python train.py --num_hidden_layers=13 --hidden_size=384 --num_attention_heads=2 --num_key_value_heads=2 --head_dim=128 --intermediate_size=1536 --vocab_size=3865 --hidden_act="squared_relu" --norm="layernorm" --norm_place="pre" --norm_eps=1e-05 --positions="rope" --rope_theta=10000.0 --rope_fraction=0.5 --qk_norm=false --attn_scale=0.0884 --bias="none" --tie_word_embeddings=false --parallel_block=false --init="uniform" --init_std_qkv=0.0254 --init_std_o=0.0311 --init_std_up=0.0254 --init_std_down=0.0 --optimizer="muon_variant" --learning_rate=0.00123 --lr_mult_o=4.0 --beta1=0.95 --lr_head=0.00507 --max_grad_norm=1.0 --warmup_steps=200 --schedule="wsd" --decay_fraction=0.864 --decay_shape="linear" --final_lr_fraction=0.0 --batch_tokens=32768 --max_seq_len=512 --doc_mask=true --z_loss=0.0001 --train_tokens=350300000 --max_steps=10691 --dataset="wikipedia_en"
Each number is 500 + 25 x the weight over its row's rms, rounded and kept within 0 to 999. Layers, rows and columns count from 0. Numbers have three digits each. The size before them is the row's rms in percent of the matrix's.

# up: layer 9 MLP up, 1536x384, rms 0.0829, rows 1438-1444, columns 0-191
# down: layer 9 MLP down (transposed), 1536x384, rms 0.0807, rows 1438-1444, columns 0-191
up1438 100:469507511481449493483506518472502509510458499502514451502537472491493496526474498494484520534477473521510509494466509497470557485544485484490483508518515525502437546475505504485502493482493480532531485533515498492491499487475525539474448463467484506520528500533523522505502508453514461502514457485462528489492455522514481491495488490494474513462490483536555506487464459536486422502489459465528517504543532492490510495500509511545518518479509500535480471504503502437483485438530467498474503472501492501542534553519510536473518505463483512517508490456488504523515481512513458536
down1438 100:505488555503501515473509485466481479499483552513518488481499472452494524534515553492464480525506484525489550470509480522550502497512489526529527480483525494489481485533513541470497463512518437557515478510476540488501507483469510489484533513478483482497457480500489516490486466546493499506504463523512461518543528534498527505498548520502475525495510481503491463504500496469477486483498491538535511497459490516513476503491475518464487497496490482528512515492489523482515481520466517517488499536570528491488534521457528536526459500518477491466541522527498495485504482497527514493
up1439 105:454497444494510522493490521537492504507458455507503493491482455487495507471535502479494490503547490507458485459500466492438478485508468502477521502494519512494484513496449514463534485510515475481536517487453458444514470504462488467522521507512475488502491448491499525528491508513531519516480523521503522488462520472529529540511518511456507483527482474543501504472507496497538531486460499509519510552505515473528481480510504490483466494532471514487464521530473517487502492503464512449493504519501530478523460498532535528489469495520489566486496479487486518486516515504505445530
down1439 102:524517504535475495516510533450444475519508510479477498491491480501486458479501559478437485497506495475509537517487492508509528489545475473504527545514496495497496459516499487481526538509496463520518546497495487427516457458465512497519517482448457458484489479490501488527499473477478507507487507527499486500497546465435492516470472517572486463493460500503494494502470520478504515519482465503528572528469489528559449524463506449509507528536504533514464526503516504513533521516514501509497534495511501508494473519498497486496500491499486509502528471454545497536526502475512510536
up1440 097:498470497531500474512483525521517504461501499501511469524528452498494534474474521480481464489502508478477453486506473451491505523537459513487524493492513509503494521517472530491474522503537488468505531527534479518515481525504514520512480516500500546494474502503482497513440491484485522510531520482512458530505505463479499504515515458533487532494516510503477467499493521502516511458521468500505554458516515476500529535485491492490522521533512515436515485438523482491501472479497510505496469513545498498477511466521496512497524484511539461547518549486484511491482519486499494499
down1440 097:474507494478489553477528451489464500476497499517507521517463536522499514492513486501511474519483497442519494502523486484493461504461516529490489510497468509517544476503500483495506508501557494441529509510488541485495534520529505505508506512508502500524502485527516502516440501487481491505485491470474505473509505473561504551441501496507529520538480476506479492499466511505498502507523495512544517520481490491458529513513511521466423504527551509500479514525489489501496484498484513490508527534479489505458491500458540535471478529490536489498474485483526484491473498522485513489
up1441 101:503498494523501508467476509481515514495499509502511535497533541515512481505498476515504494481472534555505530528507464547511529470535498507507457529473472498471486499499502476500548486511459488481445557512475536535442477487501504506467520492482499496482495477461522476487559472484492542511497480541518468523470517499459494485538461511472447545469532513491495517510523467502451490479519477471485469510530497446513504460536485508485521496489551496504503531536475514454524473472531505489506508513493529515495503517467548486514503525480513487491509508513494489528455523522477498508
down1441 100:501442531536470459539497504458483509498474500517510484519504532484522523549522474513560517510507526510527483476502502458552461539511483489521469511476550479507515513497501510500465463529518520488512516484503462475480538542541479555516474475515535524496474481512508505494527483468488502529502500509523449512471489480559513508504458486430481551536534497484525501528498451455489464499524459442483510515424500474526466475491485513512484512465461526536509474491456510432487497501496457500511483504463543487493506507490521490450476468496523499526495528541476484475481467459487484479
up1442 103:505500473536549519510503433523522510504505471513475472536476539507502514512485480480494483488482460535543473492498459485554502474483499548468537493490485520542514504522526519475465493510500489519490542487531495478492491504488479499501489511468471528516457461488511438470514494438483462504506540488495493519493468501519505481449517512501531465517480517532517458518507505438459502548542481544509513506526482530533467483452472521494480482523519483524495466481461488515513482510516511521471458516509512523501509485550497532511502531475522507533519495496500497477514513459502546493
down1442 100:510514495478500532498513530506489513500517529507546490464537505525520509477458488457534493498511519505517499496542529452474515483486547490521474506515524507546510500519512508466470532473493522486498486511516520526501570509501493519481465489516497484498549553497498504513532528517524489457511530487499485511536541497459490530477468503569506497467542488442508491482469510494517516520528520492525527525491507502525513479506483510534487510467465484537498500477508505475514502467485492476496525535505510504506491518481488500529495493547509487500512481526505478542516500524505459537
up1443 098:452480481555454497494510528537529488500485527502505536472556499479521484516480490512531486538508532528487514534522476463529542531488509475523492483519527513546460486515460511474479479499481465504496547520481495508504503468502528505513496511472494504509484495489476486502499524506466521465516504479500493475523494513526511515501512508494457477513489507516486492467473492507510503489507502429407485455460507459510468454515505514522449515494573487495521536473463508528494490476474505541486477524486517489477546524517552508453524496519536474490475493505528543464473538517497496516
down1443 100:506486495495485517485535476489526503494501503517492499498555478476499487516515494541465538518491499513496547463521516501462536487459500482512496499529472482502499506534502520508466498495479454507484528512457532527505486517491526503458546449500483547498516511518502481551473503540479528503500497469494528503513432502528486530488481504422501546495473458500473492513524500551485501556489502475489536497484539545523484466498539502517475483483556508474488522487456541480498449504518490503502519513470487518537482496480482540546508507523451490461523508513486437523479510506498468469
up1444 085:555504508491511507485528488487490477556529465528516486513490509504467486494500545540524487514519516500494499476505512499517530483503506450504465490511504483497481504541471471458510519525454508467498528536490485486501494429470527460510513483526495478492494537516502501474514517509523512452525507502501461506527496552472521478503497494480505568481493476498513459525479484530498473512566527473473514481499479497475440536469532517505495487504501504498473514476491490481486525485503515500488495455544520479496504536545535503498496505467506497493514500519494518498472517500497513528
down1444 098:498530514510491505514490516532465492488502473508450478486514509514440509498461505511468501552502489503456493481502489521507489533513473472515559510538525556495530469537501492472460485465480483523498517477476460510500507515484470505489494505505489504519481487497489508483480494496499512463496460513492503462513471512503478520491514485468457499518511487491458537516493481508492472513501538496490525501512511504495549513535518500484484499486461541528481534491499516482521518495518541492498453502514495531530511498467487484456432541475521466491456471494467492504526534505503499523